{"num_hidden_layers": 11, "num_key_value_heads": 3, "head_dim": 32, "hidden_act": "gelu", "rope_fraction": 0.25, "bias": "all", "parallel_block": true, "init": "uniform", "init_std_qkv": 0.0976, "learning_rate": 0.00225, "weight_decay": 0.073}
Each number is 500 + 40 x the weight over its row's rms, rounded and kept within 0 to 999. Layers, rows and columns count from 0. Numbers have three digits each. The size before them is the row's rms in percent of the matrix's.

# layer 3 attention output (transposed), 96x96, rms 0.0765, rows 44-63, columns 0-95
129:485454525472499565475491487457463524538450480471473484586560504567548469554440496497488507417469490498512530553491456484491503479513517467507451495438512457496511500550571473423467500417505543476567541513448566417541492594539450506506508494522503494504536580509497517401478483473483500569
121:515545472498537493482462552460529607444531468504484557432435544563512452488504486489498469470489479466483520505500535521482549436504539507493519529404500597494488536511569502402458517467472519489510485471519521510524462532481514563573452459569470460507491522498560503434561403537484500476
139:554494519558460513519509550510482536520431518474531486527459476472535507492575432415431545495458516576513472510487484452449465480547484480491524586545500495523480528480470531469496477571534413485403495485498457549555511510498454526537520402456570487541527491519453488525491496591498477450
114:570493525488535498439468574546539506466405459538527570466510465502560521472524461450501482511506497464526514542481511419497397528472478523496492555540491457495590487487459517489506558520448533567505471442491492520487457512574466465521477464557507477512524535554530457552509398551477449526
115:443565513499451506474439473453513482505509579492452497424498473490488495525490467531528497580470504481521536513467441506491492562485559520536492476550523495478515608527508521558402462490456485578521539520496483511496509463542540481472535554467445468529490508505511462461454569367517458562
130:489509506555507473550516492435522537497465481493460414531545531499527480489581512510451504509401474497531477494530550555455455412487471493439548517516600531514453512519566470525457540462448402519474537478454534462517477437522511499467528513468517526481566541484473537439512442474542576498
119:460507513507515461483526491483537530590444486506542549513525530536459507543519577476449545483518512567465403545554499537492425485528465517467457540464601569466493530409494547444463510446447452447458543481516482509505500510481481548452487444552504522488534532501486492451455453456466564518
119:498535547481443431507459518457557402499477520531499528453530553460532487484505575478499519516449494509451525531525504547482486492423578513446517486430492540433474580524567493498446506420452483479491567487466484536471536531476503579442522505537534490495484525553539456448470523435544563494
136:511480473500538559502508505560468472537439505498510538469464527504470474471513486472545511472499458527504421504582454456494489489501403507536464518429480439526572408490528469440510485492492514504508509474493534452530606606550568491458516484531482463487514606527531529510482482591480517517
126:495511491525489461444493497450470421494486560491512548504554479486567514495524557525464521506486509548512503418528416451529480556485511471490449384450469511483594494542531526524445556448505510524469494459574486499405505554519508568459507521510470487557445511535512520488457540473473459579
107:494538488437549444529500472449447487516534485508566548435470538513480482498480459522526483503542531476506520452479567548554572516515527436482532428539460532491458464495520467507414501486536538533577524466515477448450481464428472517520420475533489467513465401544569482548501540495541574541
103:502493535574461489485452500511475532421563459475415496518508512481422442542454521483536519548471550453461507554438503499456526475526513485515471560469510551509505509601487457495524510476517511449501518518443524372501547443515463517503598586509479544472485498512470538525516495475493580507
123:528483482484525533550472444541472427503533492542431484542535503429512517490439492522617498529514488450496504464486482547486526488550473458528505442488438438525592448497534478522528485536498472494574513541407510431475526480510489549469472519477444508404481575500515540508560510479476519576
108:451485514458558482564510473429453403471491493506446421509428480427507576527411538536483523508501529524536546508542502523518463500564512529484479542522553546456402534494527537569492458458449464472501549567527492490483524435472553537518536511560514529509514469496500428519530523461508502467
118:523493506513441487456553452520522402494407528491465497550529404495485566533527564443433525553529474543535453493505545478495542502457493515529464545514569491465466507444463480542514536473540505550458510450472500599510447492560526541531490533496444535421550465480479488436501537500530469515
129:487503471489464549504425448456535547444511455494435526456479534511484412517506512468526500530451461437515547460523507477577478552485398464520486418497454513530503497516579547519424580462505495558523572474485542519465523565519509475509526522486545447445506519510532507462531532473575522554
109:482538524401518479427503498518494535560609486564499565508457503488490519481527491491517499531528564443464515498463581495597522498533475462487507497496387516498501392468497522473538445532488498515564484513475517558452476559510483508516518456521404481443489491504499549494448528544519500469
104:534536464459445519437418576471476529450611538529480582431552544430517499502492441508519502542448487479497455507529447523495446517530474518542527500498427532489500518452497516490459473449449490553522525502521492577471506457555474460470466487561486457530494498588534539492492541465470520571
128:515485449523542491568463429493586527507498458508525486522516479534482414494532454576529500442441458490538489403506521526506558480501494495529499484527540530497541465504483532557585495475502530535490512424505497506539447486553522425550520532438490399583451478454466521474565460459495498486
123:560495483472546528488453491566463480504487509472531543509487514478545516561494396510528493402541543543495512495541455459532501512481536507493520481476492491480478488435480434519538431471435530472566503497534453544513425534477567543542438486532528446616473437573497453445486538517482463502
# layer 3 attention value, 96x96, rms 0.0929, rows 45-63, columns 0-95
112:519600457492536506478583457480542537466568451507496485504516559535517476459522537539476507561458460452494508487526434421465494485485558492523560462558441445515555520596487516498498547513460520461495424460566457456531500465491461517493547547485521515560471486428470500517484466550435490545
117:586515510524443480515454527521470505534509462523493494471551516495531499475551525482542485595521518553503432559492462520495493427475449423464519476567498545561454478519460538521543520504548557514428557517505524493526531486478384456520561421509451440500508501548458466457521488502584493472
108:480468451483481506521443543495528492478487491535517565508558443515491486459486553524476517595394567514467457510485515514482526527470550503510504544480464557511463439535486475471470479480512520438464467489409530541608466434494508423536512524503428450580503519490513537542498489546591495466
112:545426473578493562504563501525544534508462599530508499541505550570480536507476490448440482452542489507467567466481503523474455507531525535484462537520472506472508553450514437447484526551454434528574474443500435465466511442458555533473495526543561502462468528589527505541519493552497526458
111:544545534444435516408504462556485485464545388524519459493506501561463490483504545513577490535463531489462471517470488557525440506502498524469585492491481506503572582498497458522523501577492462558463513481567452515500492577441534533531574451481487551480489572488516503525511505459527469548
117:579495539468483547525490477507507502480528414413499484467490448499438477508539519507465562550535476597477484509451449568539582542606509421515525491502519449439567516519470521480469519537505530547522524445493453474476505517484458504469475467477425450472506492500504478468551496475466423557
113:564556421465522555452455439477563461486509563546455487428465510516532498551539543504488513529525512478464556506548441462555564476537533467496503561452481501474488469450501464528499522462521464561566401468511444423479494501420571512509433440461521480507467506489470482514529526468491525527
124:422519531539451489570575486461527483531492496496531544464452534451515510542444497550571447523476546531491471430485501490551534493490534447533482448542480503574521470493514508451475461574521518417494442544497475537476501507448554425534556512481442495439469499494496461579559518453540447549
115:501489507516551511466507484473525467541439507504507485560511498500512489505524449418518536533449522554503615453535443424549472553491540480493428555500534461411471525420410487500541477560455495587521429510514448571541541486502527534486463489495495504430450546523490508518509522482517472481
105:492540548444493428482482522516489492487423509513431527518570507456516523497462545472530502435516415513445505463569436497470540460503464568489527554486478507482548589503496475541485538364459479503453493523456423482509472454546525545518488529531481473490472510439533462455501460540428509520
101:459530426539595477513468530481495504441475485487537539478460501456534545483493542479468487409430479468445472464474491418465522547488535503421532448456514502540565590478454465495489518499478480522472526498556446518431487453390519483468504595557528510484495509501477518451513545513519471481
110:393509524561526485485393436499459545540451495436537501482545506501535565524467471474516456434528530424434543473505456511548533509499527567469465471532540505444516492481458509556483478522459443415584489527471482528478472498452488509513498512532515559566508527477544515481556559466453480509
102:527479474561488503446488420543498520486556529481506478482399495526473459480550512493523442498588459501599523522504500484535491480497408509509492580512456554423525475521558477516516461439464523493500536444434463512512504539450575492531455555500566530518499523470425483506568529542465472520
105:524441470445516537499455486447493479525507464432575517570463574519488502485482461493403437523491491541507584531512484613553545448499477502463475487505486436546504478437515462510483497498485472468511545483472473521591528547525525504495432486474465515431505457515463511496488559543584569492
115:492480427536485416492549417482568512491420511520520524523505472549523546470504463483440470501405465381506520434524526540493500497459512500485521510514481478429565517495497447533505541498483424524537475543572440512430488498563530468539523506527464499432483499523507500517480442511426455473
107:479521457507480505517472520542510500523422520520518501587463578502506535458447497495424500491509487416469504445464543537488496486520589470518481500457515471494489533515595473592546515424521593458443508509487520483464432472476518522472533459461519451537522440446537534448520539487430437511
104:533481424517531571499511457484530473522458410530569454454493528502481578435475509396534542491494435480450521461577477436462527516451536502509481507550530503483437520543488458576507535532510475519493452503509508409457520479462531535519523547488484501490444491528514431543520435555531462467
113:454507488524476417487493461516517514479523509552457503464483497515491474465457458482466495468480509596548399503458415529495453537500474580555540433529509499498486475480541481514470498489532421619532509535573546579472491503572511534477470569485448578500493552503486504526543463530518514495
110:558501508541444507557513479465462522491544501552513526443545479425446471439495523496541516478537475549477547486557561475521560497422446469489525545506539469518487391461465459524476502562574492486546480478503498548522472401468439456485520497440579512499497433442489529495505505447489557481
# layer 3 attention query, 96x96, rms 0.12, rows 64-78, columns 0-95
116:506447464467504456504530532482512448490661456473557539488522527447538507510543525527498447532492490536534498432446554444555491477489545448472471498508554509454542504539502509507502486518492510463484505525534440475537420549524511456468393481535478458507560496553571537596498493483512491492
113:495533555529497490459481474486537546512430547586480395427469516525501468470519471476492588512575473480490509484533521526473569503549492534485531515523434452541469540463514497514404533457514524518448504464440541484490534388543464545542525521473473442506454504433461509429477507483513485509
166:478533555449519554492515536546484564453498499538444443523487505534419506446508491466531566463428492393516505512492494503522454541518418467489512479525507488529521482491505439494446468514465402572544548538601503427439521471494518489531547473441496525565511562501491494477483531551512505534
095:432588503503530454571483508527497537510504493544501523460486473434480443471474454466524514580529555503484503406462446418522525526536490498501482571543500473508565513506527531519550495483511456524518442560449548472431499485546477420476574474556532453560524527494528462544549524543525518554
076:459517521509479504458547586469407556510427535438516436526495482480504431536550500439515548461510497476442490453555507537483505543498523531513512448456508466477512440423518483510513474444523499552489476536520551462473616444485453525529513511512564539490537500503454520475602549455496467463
099:521495503539475450522451467493412548565567565457600546517518485527533526539455517445467461564547600558478461462496452490448508437496524523510482529490456553503425468490499495528484499490517581427499439482494504590468474504549533487496482523499488451487525497512554449449490501448488457480
105:470497438539478445542519503473459429536483501525547504453493499459560497543495471481487526437576514524534525402474536495451560481435588543501502546514458520482428453515550561523490519475559592423524454475482559518573513458541481518519463506518492504479484526469535485455543450449475525449
091:497474500525419517582487513485453477514531552455553464480515459516467509549473469402509487497542460567517497505508501496522575467557416418547473457513513521518503503559446494527519415607513548567438465498497551478504471504444448465526491508471503495525538500451511514489467531524552519590
085:541474517518500484516524470544473531550502539451527531531476537534520460463518488485420531514474545514483494599463373511517478532508524524483532467475507525488474480526475531503510519496552541474447559557505497563466530482452372539502490464528601519449499532500488497454514532476559478380
093:496545467487525503408525514521537517434488500493445490443551548479468482507534463535445593529494442450502365471533503527474454493489475555527429461467540534489497406461556546550553477493545479458552525526538476470474441510521547482500442517464491506579503505488545480488543481473451502521
094:508450478482489534489413490556552522583561491542472475433480510473472545449515546488474415491459456505535504550505519547525481484485477520489460430484502522502528570452489484474556486508405491537543467527472468481442465591450512478453459448511565492511489497608443482507466566509493509451
087:478501490417523540443445502528450501572537529527421505519496495494504528476497564469487446468374525471501489498540397459475473532517453472534567475458460462539502552526529551448562476513485452529550537491477454543516462587479501494456546430537597525512512531498499501487489518508533483515
097:522490486455485545539472475496464548531548543550491462498510502559503471504442451476498463596483580484441417468454506471514486540598483497519521435523499479503553504472517509505545534539486414497514530511446418469408429527452512462485559458534509471537492481544469448521530539441554457496
095:505495552512521501464540503520571534454526511527433539520456485447468469479507442486540556493514480367461490550517525499468535532592421502539490567510524466468463414496527540518426442476548487486502450489505489419480473461535514426468478452467529513547532486446484465513524496533524532572
091:504514556462515543474484536491545552512534469532442525475498535508469501496535573546440514567444453480433423575534519513474437502518433515518488449497516501451564578515472545470592456515520408521507476560541444512464487587517490525499470452488528563511469510493447542522448547493490514532
# layer 3 attention key, 96x96, rms 0.116, rows 64-77, columns 0-95
121:490509491505524466478501506494523562545408529522500481412483474446550563473489483557497403537530486563440585497522436480513531551458483528496476480515452476432478584473469422492499518489442510553454519523463488488522463444573553566477482476524530447561471451497489454519491489493534441529
107:570520489465496469492442453536462520487519444546453493596474506551519487475548557440510594464472499413477480503483503419446512526537506472473530479445583501514488512505501478489457459461489455585485457535588492472434505527511509501504528501493462522479457528454477431442527591546506472478
063:574485521470557477540470554448501483491520453530486383432484499447462495533514466525515477476503456498490539524492627522512549566425519470528560556490558572454486482477452470477466562495520469538480521509528468487496545508538505391455531475488515469538529437480447537477458502510525513481
096:500434501576463435494510475470577487477535528477501462474479477432485487546529450529519558453562476496509532406569496446524536524437496486489518432565527518448459555494563490530475503473484529542448550508464494515450511484586520517509532511553562442524531487490466554527467441591469468492
080:522488465478491498446559507531477520530452468514457579413514495557567499499436484511486441569468528501468576413475480450475536570440562524541484504470467517441532522462518452439484493501439497514532424559511440510506470521496546533459484432478536437572473474484482500531507452523493474442
116:454529509527487504520523422547461488543539472487501505430553544533541493542473482470508384502496480605470487438511454508463509528501525548516414428542487490496468491520510511557551502539532556457476506517432365537525485495542510515470498495511529483588522458494535531528515458438487464514
202:470515473526474492563464457499452506546442484466581529473531452517532458553422547445490514497511511481472416490484481540444537542531512521584474486533433508503442520545475496536548468539508508529572461425511457556492479494502482562438516492556479533496464466452477492510549440432550403527
095:496529474549500486501564492517414473462450474510513464522522476448466532541482442525467444461542505578535419502479602494485471479533474419491452474528453479451586458548441505507489492545447487516532519418495429525512469539547513439483515543502559586528448479532501457498514519501532471536
088:472538535554458470503553501544499561511521442482503480547495508468546483564550463511462440507483439440517505484545416476512432478550501503474466531477579551491534486555527525489539510457482401393490520535509497442441473444506440562491426562576513544517514522503495540502523495502496478553
095:552537537580481489468445532495522464489522496596497504524521498536497480481518495561476586516457468543466560567439477496477545526416520502557508586487560525455483513424461477578471480395488459459489540555562520419490489501455466543502532533458539504509480525501482516459495515479476534477
099:485457488481497541421541515454461476573507502502493451422462464562584590515455496588468456545440522493522510529415491486542482469457540512510458548466464468490501515553482491451526562541436487504482559506470479424467480534489570503445504453509493449496552436533513434495451480518494488484
091:516468470504498478519528558479560494496496420495513463472509538500498568467522542582503449544522518486495510468459393446560497480426514499462500492471399521524526476484508512391555544520519469490484504607548518463490489500483502485576450466575499475533578476516547536553490455503492455477
094:507511487516510457417460506493525461555496495500457447453584537479558459465503413597463394526511485547578525464561443469497519454399510519479459446509490512490500465532531511497515605495500486515439541525490495546443467461491502520483475428499523515551522496506518568541477507485474514494
106:546475494577531467522513494485537486504477528545476506529476482454485422472444498477498601424527475500460574557535505490464584447472511503560470456476577488479511523480466529541370548479543558514471486527511553526506469471568519475498457507490483528434503463510453518438477562543479484550